config = dict(
    n_layer=8,
    d_model=160,
    n_head=2,
    n_kv_head=2,
    head_dim=64,
    d_mlp=640,
    vocab_size=1024,
    activation='tanh_gelu',
    norm='layernorm',
    norm_place='pre',
    norm_eps=1e-05,
    positions='learned',
    qk_norm=False,
    attn_scale=0.125,
    bias='all',
    tie_embeddings=True,
    parallel_block=False,
    init='normal',
    init_std_qkv=0.0433,
    init_std_o=0.0,
    init_std_up=0.0433,
    init_std_down=0.0,
    optimizer='soap_variant',
    lr=0.00407,
    beta1=0.95,
    beta2=0.95,
    weight_decay=0.045,
    lr_head=0.00732,
    grad_clip=2.0,
    warmup_steps=200,
    schedule='wsd',
    decay_fraction=0.657,
    decay_shape='linear',
    final_lr_fraction=0.0,
    batch_tokens=[16384, 32768],
    seq_len=1024,
    doc_mask=True,
    train_tokens=124700000,
    steps=5279,
    dataset='wikipedia_en',
)
Each number is 128 + 24 x the weight over the matrix's rms, rounded and kept within 0 to 255. Layers, rows and columns count from 0. Numbers have three digits each.

# layer 5 MLP down (transposed), 640x160, rms 0.176, rows 469-512, columns 0-159
135114142156144116104135094151151103157163131109084110128167147123097133122146155141145168120134140143122142142137133103130128121124127109114112130153122141104118111108075130111128119193144129150126108115140111147106165161135106163124137118101115115108129116126131128048144132102146117096152142157156126105134123157133129116137140137161108152115107133133122136146122131149159121121141148135145123143086144126145119120125120128149117121108103110134180150128111124130127108103157107
165144145166119141131116096148187128124104134095108139113131132107143160170163083179167142074141145146126064087124108138119102099113154098107115087143119140102125136097127152081165119115098105091153119142109142160144159150144109150112130072135080110126150138138154127134132107112168141148135121098108115121184128139087102143149173144102095136118157145131137094155095171133074093135108110134110093173081120180136100129085123129136103103151162149139097105145134097122095122138135124
158111116144133130157133145154164124163116104129092099126106116157101163149136096126073128147132142119165107130107077151137112129155101164151138127108098118120165166165132153103147157089115132064146106120067121105146141110140173119082117140141106105116156125124132132119150155092147122148140149124169111135108130144142097137143127123144129147121138108110189100194160151132139119119087139137123129155099147112151154108122184134090142125143155119096153151128112103127130140133128117
113102152106111126164152084143106121145144128109148148129149139147092121121140115142108148132119123148127134141129117117154154085130091176131149157132120151139139112157123116120112141121119139131134139086150119134128137150120111112114124145112140143113145140134117150111144145133153121124125119168112131131127150101158110115121137159130160135128125138145143124119098091107145148121081105166151118099131113111135154149127112145133125133131109109146159154168156128141155124138123163
167136143129126116138129171144109124169091091127147127160098113127132146144156132137138123133115190145090126133136143115125081124146140092112130156127122153132149105125144097149163143157152115134102131122142171093123126133116165121147139150108100154122113085111092106117131118144142153102115104082124139137174136106132144149123080124121153122154095144118106141121115082115122139148171167135129099111061145107129109110095109103124127140087150117092127099101130110128153147128125133
150101117146192117118109106115148145095106129128139121182102094072185092089173178107090121139090164127139155146126128111136141125144133119144080116154120130122111077130092139121137137111159116129138081149167083159129110148129109176150098088103159151104105108136074174122117108132136089099137171135102126144108147118135108098176119096120117117144141135111141100097110148125143110162141138092158086124116138093116134128137113128096123122134131131139096145139131113173199141147086125
146123108135139095124155139082119161149107105124109078139099144177156125152098087122112072137170100130127115129156089122106115152147135135107126103102123119137169164123140100128167112125106120135119153147122124159153103134158096140157134131110147179168104127134138080099139149117162131100124158116170113138122142126107167101084133146102120143164128116143117115145165135118172122118131129150139111122117143131108105096092117111146153174158171114159119147131111130108149134105135139
080104125140086185131154141091114132063076138162160165136145123169117091175161072136101093122118102098138115123135130110146121082162182145123178133096166116146137175108115120144134117149129150136155131054096163137132131128148117118133154111159095126070140102183090110122144167088156132126162077140083092159191142121125125134112111094158120117087118129142154136124124100144134113132138146125140131140098088180168130120126107142120094145118085133175137121134116124162150131145150098
128132124170162134151129116153109111132131155117156122090155138150124096160112139153110139152128133137077092145130124127111144156148113120095100143142131127114112117107111116137135131122138133133153138130147108126081113126109184119093144127122101118147119099106135080088145061114120129160128113134142122100077143129126118121131135148115126107142117109163143124136106136124097113163136135129140171123139153131084116113158110143107091109121150099159162128146133124106140134121087128
131132145122136131148101094119125103134121160115155089113095141130158126154125144146162098144151118117129117136153127150148145145117076106163090104108183139113106118094113122079151106121111150120115143093119117106087103103150135115158130131123107139077143114137118124126127142156100146148138126132137133131151137118156100152124129114158128151116136113103151119146104123133145145116131177145148137132161074122168131115127148122123132166126143179124111161136157130116134111085149088
164159087137110136104152102140137108151171139123158066118109114112155149121142129150140123157128111119101142163126143156130128147133150130111141106113124124110092124109146098122115101145191088104133112113065126131143062175120145156158134106110108074114151115140118135135125136170144114155127135081144119130125113095132140145144184137117105141138134089120185120135129114149144212120097167107091096144091147121109143119110108144090141084110176155125191121127116148123113152152119128
121141103184130162141117179149181143114124126124108174134164138175155133143120101105149118120129167123138150172136121103119113130098142148156101123137119131111145125123083118130145156125146107100120123118158106110135141103129135146105113148095135165104144131143134136072134145095114101113149071162104116138119116138173147159152160143111138161079105153125065065147113107148078167141159136094124118105130128154157152131206125155160140121140165142158108141105098108122156162117115114
082116153140167123144138107083132145116132077116122114172128116094149135064125087122136175098133095145109163138115104121086157135142084137115139118116115141143109113142145139128132123093137114081146091133103159151132135110124167150169094129126141110138128125148119105126167073133128104149114141080127116151113133155121146140222114086110123143129088178129142118094113077164110163114130143133107120113090160112129174123132108113155168113107150159103126111159128157104128082127143126
160141170138109127151157124124100148104155087107128161137140116113136154130104167061127161135151162117118133125157166150118113174126114135117111101128111171129126138145109125143122106167136122119129148135129125108172155086138127184193146131094133144109141130182113124139161162142137153104132176156140149165138133131122144149130155111136123118184107147086139107099146118149133168138130145158127114116135112114129148135118102146163161148091110145115134130113151088138115144134155109
108117100141116160156118158187109140099155124171116144098160154086120099123142140106074103134141143085061153101105078113137136110113122145122108098146140116092128127114101204127144096092114119098077152148116093158160193108163148095083106135185176071072132102153174082171143162112160168150178143078188123112115100122118152080131087115123130121067123095117129109111113095148123112122108136121109149122095143162161136161152120180091175126145114118103120068129161128102212124125074114
117118175097131086141116117130049135104143119110161182137130122151080109166123150122152090140176095124115167084083113094132177123135137125095111142080122143122141101102111154175127164134141117106129063133148156121146112087101092096159137150114192125142148165100111156114143108133158146110153155157160134124118160106154148113122154191152128111132123075159107155150153089092130144115150137156108128133136169151116179139114140111141078118167078153066151103140103124197094130101144162
107163119188085120127157089127136123162176065158113153133117089127098079103105083112127100181131091069126152160121125134138176131122150187099114090135145138097131117131155150103101089162156152112151161125122125058150150089129107143127074126134187139133127155138094107156097141096123107164169133150119099094143142141135134144071157133151153186106140114169109096066125069130092127168134141112085077092106177154133168142163159150120105095083164177131138125066134080103167122171139130
126093156159117105131120147136119135105112147119090100130141125106109133114165133161083102108111114137171178117155123106118124137120084098123150115138128186106120158139102114113108122090119125082141103136108139128146158117133155110136140119122182119098141111160140119121128132135179090121115143138122134151115169134132156169092147102110133130103075133152118134173078124116118164120113085141119145166099122152147148121094132130127104144117100110097117194159128159091143129090123091
159156120114146127114170141098108127118129150106096108105134141103141153096125142135105130169083160140088137160137104109151134166131167135162138114121134108167134136156113155128135136138130104098156123082156133121177118159126120094083150128100088102129143127109117143129068145136154176138133153136116126120115142076124120141097130096170106120163144115102148151101107149111157147150130152144147154117125079157141109118124134131108154088109105153131085114126116134161100127131161173
152086134137117082124154113127145150131126122108118119165115091119134139141154141117116114109125124175125130149122114103145118098187102124153140124148129111138087143132086111113125126125109150139127144147129153134193120104123113099114163117111125136141135133150097098145145135120093131084115096136109138149101157148140103111143097160131143114112137101121116171130157153128118120123149105149146077060116109126121126157105127136158111137150115161096126115142129114120071131149123120
150108134092140090155121154128142120103149182146109125139105078122129125145127109161113104172117156183142175101140092121125094147147159143119148113118120092141124107148111154117106119166126081139121167186152138104149148067115140086143142136089147139120130110081136093107121104149132127174110149132113138130128144099141158135159107154091118098133189150132085140128113094115125175138083145156132159123142092120117114116104109118148112130100114168136127084178091167103114125150130101
165089147100131203171087131116148133134158096156121189150127150124099119130137112111110133113126136089152131120143153131083133135133135120132102091173158091129120109108136107097117124148113175148164129113132142153135117085130132137145108088138105142168129104132108167160107079116116135129132145142131155125143116130153124128117127127134097083147157107133087113132144140176091122155089118138081126178096165085145158102128100110125145130136150111116128105160137063122166129146154098
148106130133158083130134118107128144107152147124130107124102138139126173135155146099143123119108171118140132147101184140137127121099106125102129093128112140142148118147098133128138138088137136131153095122145117108159116098089098169137112097128165097141114122117138125127134138121086121093128143162088116144159171119123140160126121138111143136147135114100090073127151153102108125112148098168107099109117147142152104126128163133160165096101115110110196090148123133124107129124095133
153091086140127124084088135141101149128118115197132097115140115134147112128099139198125158121105160121166127142154152142145160136112135126141113122139146115143167127161157134143117149091129124118140103123068127151134149101128145122167142115145138101116141122118147151115120133156098103131094119178145124113167141132135119119119125155094132067168154127093171136134114130124159149150107163116081177093129146133118157154129118125139118122102154123085144130083082095159145114159073107
129149110107132139132113132151152120115122084141106107117096128119075146131127089151133152075148120164155170158178081157144160107094133103144099136157107163113161114151166106111147144134126156122105134145160127110145133133114134088162145102148095146088136129142152089158118153102117083211091093142142125079131159126141158137128117136128169155056123084173139115135148131126097147127146106153095142156123113176108113120127134120101131151127123154120128160089108122112139132150132146
132133140134104157104079136173100095109194113124163074121157147157106116138130124096135114148138100113132144155153125164122151123138151128136156096142151107120155060126141155144148137110109136117134129116135144101121118141138110128110121150163134114126157171150085135108123122141119117124143115126149137138113164130135141141135143112102119143102101141142125131098080111222114117174122156129136113112157178152132162134127125137074138138108169120155133167116119148150133125141122098
146126125165113111104141116114122159160141142149136129121114164123106119111135116152136153117118160107099104153127106134107125081112127140097121120150191117112107100152116166166075119087128135151121122159137107110158191128121133144110165169106147124088136141128132164122138132131163143133123136105141073121143151120123167167089127112126144134119159184126156087114067144150141125118154131094128135088108143092123108143180138132119159127156123178103166116160157115096140132095120113
126136105171096148115140121135126121101144078080108087118190131100087105123104096148083105110095158127100168099141076113093109111150111139097097159161143138114151156138138162126104125141142137093107129160129143116121132158099142145129143157150121157129122166138105115169149108112089110136139099146139117134131160098130147107167131141126118088185139107168129106139119137119110081135150109124115138099130147140162114095135192111079131118143124155090164174133131159118120126164117116
144082098130109112175164142116102147131162122131134129146134095141119115101173149096139131135134119102189115139105143106148137122114135136112092106130131124072127160172160122122126106207123105130143130107129135118175135135122130140108122104140112113122143119120137112067134130167124105113162107147120105129122108140145132138140127154151112148088088110090130115126083115145139167152105141152130132115154073147142146115200095140109104106122138140140159133154149113136119115116139109
137110077129162138157077121138084148133154112146135106115193114106148117073138117162130110186131150123173119138145081063128122124143111177152071091184145163112095136153138137189156131125134122090110143117163109115124134126133087176131114116126142108116113144133129116117148112151112125116076138108132139132128170078114178144137090173129125118165127159103086160141115116140123123151091138115149153101121132073116161129125138077120131101128125107156136146135110126121115113140127175
172109150124161118200130150089108168133119152180124116149092117119136141061128099152126136108121105142100138138128157159124101118162137137128147085094131126141179144075156131080144099182140128169106106158165146145153151121142100117105158137089117115135115078114123115130162147146105119090136167186134148088142093100108108108144117164123083079089154080110113107161093147141091110143167081130129136146123091154150079114094170121132107134160143174113103104110117137135073126113131133
138105112150106065144097082108092134153130086156108128102117131108123137136110109128107095118120160093127130126143162117174133144120129167082160160134121123130119134124096104118137098122100091138165103117132124102118131134095162165167152106106136111133125130172091126155152125157137110112139141135119100116104131093127082143103204132136131097144121195113111127155136111094122133142106147130105148122160108124087157146120077109138131135149172104134146079125121143147163115114109147
115117084120187135165208120115165105100113060119138119124135156144170130129146129126130145168068174091102161140103151114125134121155162130130154132155131172149122122165106112158078141118125112124162132133121112135121107139099142169132139128108138135080140144092111072145144153157119121155115125113139102153115159109093102144134148118095114078133129130111146100080111170106144138148115130123089174092107165112154120119117117088134136118155077108140145085141104099118167148097134137
132125147113112145162123131120134138098093159131157177146132165106127103118157153158125121120143110138129122143124106065117190090168137129083158122139124142123090158103099123157116104145085094108144131117109104097148083142142142120106167132121084142153120091156135113095157081137110121141143135145129131122105125168114132101140133141113102141141115151080123108124114117128134113163125159126135112120109121130134163134131122106095135108120149127111137088123111095120141109090140148
112141139118118124154138124085115123167108118132113097142107104122141137106138130123127150124139133136111172143117146122123117176117117129162127132128157118129133073134131115144156157087146139144104126111091113140084149132147121144140092143122186111108134142115133127095119110163172110105140181127103146120130106151099093080151157131181157151119101133162114158131110109124148126123140116140130130133139118087175148117160099137179110095120142133130148129122121154121136131130090117
095121122125132170160131125164103145160129095091115137112145102143166172095153118153127163048114131167113165128110120164064128126153152123149123126129121132097120132145150107129102079156106098129173107143120150133172125159105166099122117144117124103121089132107134116112126097168139143163125125128144114142096196088100107156166107132136114126150091118154067059116116120087137083144114134155073150170158147163109083133121145132104132109136170115109125175157099109129117190137126144
117114089175109154143120093096158125122153121147093109099136117090098068171140111148119150119136148097136161125142144098124125153088147143147132132129164130118150155145117118119146134136163088148117102132143094102173110108181124147140147144113120140112147077149149120101142144178126117127129149153114125121124131161116120108156093127127130115134160127134137139142169122129139128175134126130124108129139157100131117111106163133103100087131129156135138123147148151154118135170129107
117150145118183139122144153119140080131090103173102130168125124152107127164112114118101109144135148145093134097127123099146133137142129108124090127130157145114116143135132114157139106155084090105106163152105106132109099125129145098129129081132107128131160110121130122123147100150130120171102161133156117111152059102125110154149136113158120096145147140146115129129131187135122157129155123108105097147132114132106140086128131129149150102100124101148142113185099138115119136088152164
130162122121108155132125125140138149190118157136131157095110116157094102120135109135151111140141139166111143118126139113126133129141116170134134112107128123121140164128162103091081133120136139108132122134122134159072126119156132125143158158156115134137164093128098099133142099153151106123117130155126134168146114131105077168115118105121125157126131140116094122134109136118097161133103112098094167104121140094133123134111121127149124106116112132107123139108116091144109134149172120
136163093144142110151159144140153104148128116158150143103112092107177134143138162176124155124149140113078131142092119135107092172075138132112082108123136130165102139131091120133117139123095124109151128136077119159108146173173088128125153170117145085110151150093134135114124148113131098136114115176115140160119150131117093176114118112130162117115144119140162108158149132129120101159121083152087118122105130133108161082122113147120131117155155162100125147135118116117137161156126126
112174080135142084109121144137089136116155103109110123134163169133140059114124172107106099112103070096140115165158131149144134142093159140168123162167136074125116106111126136134104113139151135120142168115123121100144128108106126097154114127123127125123142125143136165138152148129118155137146173146107158141151058104102107103149145115136127109121153144125134144148100147111146168109124179143143154130153097150155159137116071110090121126120116126137122083145100140128083177134125090
145167097136178154135139152159158104135145098095112172143108158110090093147092130108095166134165122119122106121112157116127163106112147140084145127111086140146112140134107123127101159105130143142139097130120151119155135113179101158138084110170173135119148134094137160088127101141167150141109153096144117137085125152080130117125126119152158137118141188122122138119136124169137152145168096147149145138138084087101156154167096118136189127132118118120150118172134102114124128143106117
158146134190103171091135143138151085119114131102133119105078158105097124127145170088134140092133149145134123086151155130123151134129092105099123154133159150118103133117077144133138132102159155156128093125104143108139094150124148153135189096146098169086149156141136088113135110150156134147147080138150120131118153169103141163159120063113153151179142131087147152203145137118125181083142115162142136117168122164096101110143101190139134121118168128117138121173138136133087124127130129
105147119100125134104143124162132156137141184069112148115139149153111099166138164114096137114173152079091136136150123137155128165144141131114145113092121122145122113159131120146125123108135096164153162146147077156120152151164095155165118133149156109144147152117110090144148178123150153042170097078155069101087153187126147127136105151140122080090077134109148161114113148101096139124132120137093132118124170107159114126152080196092153148145139104159091111152126153121181181141082123
# layer 5 MLP up, 640x160, rms 0.175, rows 470-513, columns 0-159
087173132119116143150121156136158139122134143109135102145114088093149076129153141143116119080129134130130115151157180122133161110130147131059184149147177115100113120117109112124173158069132137106046121145126186137118175125157121192121102128140133167146161135105126141074136151118103070120120119124119136119137083101122120091097071134104102099152107159124101127114102118092092132117134142141128145171143124182141136118138097154128154130128137116140112167106108137119128118139141188
153122125133161122147115124137104147128134136144124200167130125129107155108121117120152095130101133145122157128143108139104126133153121143128139153072142141111133126107141110111142114092149128082131145098135082105123184125088104121153125123110146106099115125136125120141126154131120119135140120133123153102136093140173149120126094110143144138126124090160136096092138195186123124173124124149124147120134107159146143140095081130128157118065171134103089120117135146148114130177160169
123157115123105152144097127120129145104097137124145149093136119116118140135147123103129097060127119133114102138113117136086130104131131113114130113171118122141134130137146112134125150113111137103138141147089107111132132141119120129137165164124109125099107140107156152148144138127138121132098113145140157127146103141145138097130111143136115142103145128125156105144143156102110161128168133130160137141156162126098106129128119124138147119105149131113132154115142138101122116134145153
170110101121141144125144160153143138143103149164160151151138080100120104095148111098156132110149132106145134142122092109122123123156155108129126169111157104093132082154121125153124121121162116117144115158134083118107094110141187110125127130106116092143134135114144087106089136115130120097097128121108132104135153142134138175093139133091142143118130130145112147131125179115111144147127172125174082124090121128162137096087128134139122162087116106158151150126104123144158128135133135
168112127110122135130088144124160103086154142195128054123126135106090125143142103165180130131131143108138124108147161109127129128123118097135126145147151143151114110118121177106107152087144140125107120171120115160107162126091112136149109073136134071112174143082121128082151112138138147182148099072162096109127163150105108154187104122170085124140186095113129093105085094145145098187116170169100106155124123136175147137169100126113167161116148086167071107124129137176141103123091103
111151119126121121131109102106128107114141153123160117108096094139130108170093182097152145119141129095111133133114110161124147100115119141126152147121116121104078104128161126119120125122135097097102137131116134119114117132139143128101126136104136179125156173125082145106130123154081145132114130130117150157121081095107087123110117115135131148179078135103143139136127117113124127144147116152123119169148147110155095117144150102156128111125086154154138106100119125132094141136122120
128130177134127149124131123138132095117126126128146120139078149124134125184093131185159110123133110084144121099138167093153161194107116179142141107163155129131178093111137082093121151138140131111136085137141120131131190152131112098113106167116136155118149136128122106137151138169123111128099091131133115134100125180201136134128133113166127123114110125139133101152114128092142105129145075131134161176107074171138133081169145163130127138138180084130099169083122157095092145108097089
144127156100143146111106101106090104108131139126119124137131105134099092125139142126125152122151119142153129123136120139161170135157179134142107116122174147154128110121132124101114125132097142145115137133087150100173134160108100118155170116126119158106133129110103143144101108152112111092133128111111122116115141110122161135136120113112118137121155136151132121169116088122122096117124136133136116135108155159134146112148140117167163162084139175138158157140133137089116123087091103
118110138131122160104108137137139132108126157125107156162122143126104119135100104098111140109104142168088174119119142140190161125108102146092123109154166147118155149126134153134144120127163128153140133131165118149108088169143143107111126100150110138139113137125146128151136119110146152114151171123115130142119150088163147112152148129066138146114119153117114105151098124118132114156145136104121090155127116101164097160096117143123097127093120141163123108103111148137134126114143078
152116162131144114154108118125117135141084170141142128093122093134149157151127090171191124105118083138079101119143075072147117169128129137131124113120150106177073188138098110123120114106158103151113100146173117132111112149108131112124143118177100122184137142120129139136136125130119107145095160140158155119098124145142140166132147123129117138176129191116131164141081142143114153121093147145096125127087154103108145123095133132133147136130112143098144133106076140108081109132130094
126137128142128094100112123130126070139136107150103147094149121110141089150095102131121143127126133116129129107177153134113142152163105105150142125131141129109147115135190090187166126163089127173123125111135124127096158171088145155151138147139126110108098196128154159177166085131125131121180123118190157145138128137160130141121127106148120118178119161107106138097082136135106089123089082133093110097124126101159128129110115148091133177080086175172134128127138136101160143118106095
090144135130114121107126130169121146146093148166119122110126127147086114124133102144077133097094126119126155145108134162134140104140132125102125104154111175137151171095157180122119130132155103173137130091122150120114105174108165113131136159154161154089142153076164095166152129138112110105145115100122142147117134147093142108130124144101123121142134163146119137097118152140145095157120074137123103108104130104096155136158112119121101125167111108119122120121155118121125140131122131
157067093142130109126103144090129147140133120154151133137127082153179154103128098159105118090114110134145159146153131086131178136129118130106110145135160120135132122118137160131099170150125163128131102119100137105097097123153097182144129122086105155150105160072157130140109100138114132152123133112138126167117138146129140154188167117100107147137097114122102132147107141125164145129093126085124131143097125134107110089118147067112132124151121147106107096136162155119143132153147125
107100134118128190135147149129130091137079137134136136145122151150140116166152089133152110153090124172129150081151121126107185139137152137109090154138139083113097116123153137149084138119112095112142122101111124174138106123157138125134127145100120084135143126140134147101119111098137116086146099127101155167088112177161133143109108156108105153124142162094128144186149137151117123107117112105111142119111109104096086130138153146130128179107123139140112152138114181157131115125147145
078136146153091125101113105144105147131136163218115127169176105163112135119176149086127132048156127109081083117158082169079139130138138141114137108108123125146145130130131135172123114153156174123087123104156121133172147145101138140110137158126119112135118124106107120119108113135131092114096178102128110137118108161116084142128100134124134117086119153148103155116170113113097136173118106106111105093141127108130137131081123134128164145127170118143120130154147125150120121130135104
116157201095136150128168149132135128037090103112114174142122125176119108122150152131146124088158115152148178118221166144122108120131132127103109142120097108210136119096131118095126105051092149145136085129149103126152160113132127090111185173135141152166091092151142111166169136081127110114121098155162104131144075165141101121131139115136127129097101125103195094162158116119129163157127138149169153137115118206101142153143145097163151067140099089068116143096145090135148126130118127
115173067083108153138136167150132117134102151151160150113166120126114122112166120130125140162140109151129135082134097129138163109136135151125116106125131118131112112121128142133118109137133111117110129157147099092084085103130151164102135137112131115148148163175145121123140134124149092103092124109137132147098147126145090121166115162139137168131098119113107151164143137075104149165123115088106136165120165121052152133123132139137128136139119120154138128161192153121127160085126126
168141107126148111137097131136141100122124097143124106186135135139104125155138159159173149096120150144138101105135135127120131137124168152123138119138153129100147123131090140104053118141106064132150097139143164170128140120148120121124129137111127171096132098124111110132088125120110144117178099077142110148127103157093085146142162162117090119092097136137114121095145185185121124145140180140110155128145109129166107140125085119140139157144107145111108096127149186093139165190108126
140121119140141136160126135101121144101132164105140161109161137161137125115080114116129184126109086134101091114143097117131131139121142092099110138121159119115087163117110126108094122139120133132143152138133119069090145130093128126156108106125117144094101131135153165151154082138141141125169155126099100106103091082105143125144144117135105146089130089177134122125085120139142124079122146100108146142125118111119117118128143138177137150112148133144152135100160129130151105129114125
105134155091109107156083164126119135181129169164122104137114088162151114131136077100132125130112151138084126142142091107077119117110148122134138131146134118169068131134139130114157105166133093114127093107155092101091130145071165147114076125122122106114116146122123117134137135100131117178096102115139135100098138172127107131142097137099154148102067155104161139155074128143138146051147129118131139134141146132105138133179149182141068130132120142084144110131118114113123141089143125
144050174158149134125133121155104142150109136177162153106152125108123132130158133157122094124158109100063198133106113153175108123111137145149073128122140103081157080115155142136130140135131130109102160132111169123130113133097074148131141148135098152142123147150072087122117133154145145121111122113158129134116140151119157142121057140117134114122116129153146084123145115120109138118121112108160132140117125136139139109133129085096119132141128141139079116136164180117133127119095155
154152103114121107118131119105107156146106101136131141157141118152116124110125136164106107116122138114155101100115106099153127106109125179134124120151132103138117088170144099099140119156117147162138116121093153109122117143172148172169139174133096126145110151041122123150095128152144106133113083120107110129122138110151108183111127137106140133146119124161092119124101137140116134133121179113124133142121110176113158140147105119117143149151158157135120136105125102091081097117135123
109172162078136114108103139085125110167126122160125146129122131099145183114147122141135135100086124126082140122113133146118067131125108134161098148146130121168153135123135112127137160171136119133148136088141162116143131149140115116104095124094109118156067072125133137131097101117130146117132092123121113111086117104089106166100152120091116155102111121212112122089122158153121139168163134161119116140122139147151105120147132139132145143160106132155120162099166084122155134102096152
118108123087124156126157132154149121108122130159162168106164140142159133103117167120131119150107144117126097105160087125112161049102144143157131160144129160131156188121131124144152120145154121131084091098150123100150132124133136129121104130136140159116126094131137142110104103121169112141132100109076154151138102179120128162129166126121132123083107180156132042184118128111119120132172155096135109152158144129158092161113138177123093128150163137096129177122120123172076111147107088
117128110113095147100105137105167119169136114136114108104147173139122148134137152127096167110073104103130154116133123140122124120118101147090089164120143148103139103104149124098143140144140159108119114117126159146112113125119131127104120101083146206137142097150128119119117128131105160140148122087139144155163095140138125165137153088146119140134084108126099113125115114135127087149079178122111138121124118124127163122141107113132095151101167147149158162119109149178134183112110129
113156119117118118126076126128143111107139118122118153126131119142144138127136129143128113120167119114151115113122150121149113101164137145129156094138159134116156090126157099093109120063159144131125129125105146113131104153140140186131136113107097139127134142123131171110111134144146132139159112096149119108117116121151145181094127110139121159160148126126113096123163160125126119165125108134144101152109105174092150120142131128124147112100124141101123167162150145124108094107141143
151121144103141089092091156126135128120084102166124118150102148149140131134142105129125152139132153109145078144126100106108153116114130099136141151139144117152121128132187126152125132146162147094123130119114132152153144060095109101135122124155099140125136128114143147109141093133118137135053113096079093150142143076127115174106140134094128182134133159154139129166112108158121104112118141155090076138111136121165133158127147135127188120087097152191115124166118115188109108144130129
131122130135092171111136101113142125134118153160157123139145137132119152139092132146189138117114115149085125135136099120102137126170111154156146133118145105141120137076110157126112155101088127142102120108119147122138144157122086136145129169136119110124113139139134144171149119143109128134110105139102163123138118125114096152127156083092149099177123141108127092107134156132134138156072147157134153146120129090157117141104104110141152161086109131113151121098080126087136102131145114
114149055145111142107108155137101139138142160111114171128088130096155180074125126151124101102109101114118133081138108155155104125143128132137162154150125134145128152123071111150155137133104133114122148114157179185094143162127131120138106078124181135096136106114136143138101166111113121072123129126107070183119116160100112153152113137164072136093135113153134104105105114118155145141167129154126146138149154119170107149111137095086151107132153152128101165122130152081089139128141056
118149168133107144114135130127104155139124190157135126105154143127112139147131140087181141079129148124160136126138136170115124094172141113056106117147177126146108094123120165115175139116149157147123081110136111103111139155110124156152108140139115092150116098141117079132137122114106122131107150110116143110134119157118099165091099107137126106117141116084135149167175119110102116157106118141142162132091193091128105101149155165113063105087126087139118145128084115127163131162159072
146120125141162130108130109102119112143142113071114144117112142099141140128076139148166104135124129124124119083097138144157111153099138132118112104125107176120135138089155123078148116176161172113143146122137138123173085158142135155162149069115128114156120152160104151159129093157107149138160087097127136118129123123144118142118062153084129149086130098129118126122148117119122083118107141128051120147168122186116121139152173102153116119143100133142130105094150156132144118154121140
156126132105141097172157130094149160162100129170205108077100099117096118114145119169165155119096069135076152152087134094101115096085142130122157101097123109112146131103151138123087098099140130153106132132174185104111112131109161133107101098145117145128140134111099138105154119110091156096119156141126161161110145161141132137142128129138136123172122147160123148105140160112151120124101120154149103111071169177128125178151116157126153156143138131083160146142094132119138176165121143
132131129174153110095149146152138133134137122153139119134134088153171152126114121166133123120133124102102102113137155165154117107113167101122148143157097095091129135126099112139090104148113137119150140106123146113111096147126162158118137129108123156120110153114155190101129152096138109133122157122095160127175111148107136121107177098118125126108177126091102094117124136177100098134082143146130106141125121140180104106118153127089112140133127102118146172123144098093130127117134068
147126076142166121105103122152104129144128119139162141171142151081091101134148140090138157103142132151160144103143135119098083120161110122085123186135130128105123112119163133114151151106131126108096146123134102124119121163137110096186108118121122145149139154150152110158146104088111117127145100092114145123131106170095167177143100151112130125151117084130121114120094139139101123111086119149131103137161124105132129144113122130134128111122122127162121129141066160102117123136133145
146060122130146135098098135121072103112150154127142084167112169137087116159176129142106113145146131099156156140137169143152140102084118106149166087116122117130129147105141113087157120159141095113120105095168145143170131148129114146156143119132132086094090096124134144121122147077116129147162099102153131128119141124138109101149136175115116130097133149147143151053136105171107146113147144137139110115137064098147124152128130134146148161116102133138096132142093183159181141097122108
146135113144157126084085133114129169127115117147093108077100099164110135114132103125109129110126118125171130097108143096127131151163125119133124142145160135101098141103146136138131154126142116145121145099090130137157163097129120151121110140129148118121125096151129132107092136159113144107089108141137114099147129135138129102162117116127157134153096140156132156144121149127104108166123110120146118129123090102133122162118176134120109105126087116146141125124125135141132100148119145
086097137123116118113123104102120143105169116165136153119093118113130121153140132152162140115080121147157121161156120103105144124125135123140163161094121130093160132135137124144092149119131131146097098090162133180135146162146117130127131121107147118157146128135147094139119146056079114119186113121125153138131124120141147117127136103104106166127140130119161139094125125137103120148086079124129151127172114108140174084129134094105142117100126158138077130130140150114126127145173114
116148154132161087123091124106152109119141149178103128167135134129114119120120112157104161176113127141150126119159120153139114125122112099148120170144123160129114098167121155156170141116117167107116126128104145134148118148064107149097137107100116125056160179137074141153120103092095123120067117139117162092132090124139134142130135124101161106125164135140147143080125092136124118086158154163129128161124135125162116128123160126137131150135108118153103107129147137098131132123135121
084130134128139119122123114144126144148119148118135128117156128125182144117058130120130132135116081136111125095150141114104135093142145155174137056132095141147148141163146058123121109174162108173093100119139131114172210181090128124138143123088065107129149120120100120153167097114110159131123138101129125143138134117101101140130144127153125093155127116163158116085118126137128137145112138112149151150099133142164157126110105079091113152127122117138100118132140077109136147156109157
115105126101112130149099151109154139139066136129118142140132141116114168056163123155121129118187126144154140151165152126091147143156109096087183134133157106128103155146134141121136115161134115102115128138132146122127146135122134116144122129134137149142136138169094141149144137128134077106121130108125105106119120105124098093137164107123112135123117126130116101115101127135160137136105162134096097170098162108109144149127171116121140123120106109149108162151154127145164128151168186
151151136090165132089110077143168117114127129119109115118149105153135159126147105136144130127143082089122151160150106119155145163149178086148096139177150124113126123113127136081115189171120130157137129129146139123100091148126089113135085114100129143118137144132123150175107160134104152132151142122104171094118134114161117153084144146133135123131105150184132099156168095114158135151135132125137120169143136123156139102110111128138092166137134082146079130151158087162121102045120160
130128164124097094183080169142144129110102149123105163146138133157129111134132136145126131093103124086161149083167112129127136083124172158072138142171151082142113167136138123100159112149167146148158132127145119143113171100126170123122115108166124130165147139106129144135157143118171123083166072115091125115102130125115106138094149166125111119093093155146153094117138133116099163108077132130115098145127124100103129113103127107113098122145139105108120130127130162101174167115070143
137167131123130141113134109169123133116123114129160114139151114136128107204157134154088113114138116133078166113158156131105105137095167123092165188161147132159148131118155139168067115123120134143148138125123151174130118137109115123127195130102136148092090123112126175111164112144147080082132088136125109053107124129121159132138112118128104118149137120150121127096149100112138161123125100112208133168098134128145114117112062178060135147055133099145103123099114148106089118116114143
128150144131152140117159143154170112085093128164133120153120150105140138124142189152145129086118133095128103097123114125117120149132120092125110107093169131097090128136139059112127152163136157087106094127131155160184162140085076147096172117106167135156122135141145120116144111163149105111096128114191101132124099149165116088080134121148124127126144115121145101100145139153106148110102106084108139125134164148160158146124086110147114168111108182139154108097149149126101088124135152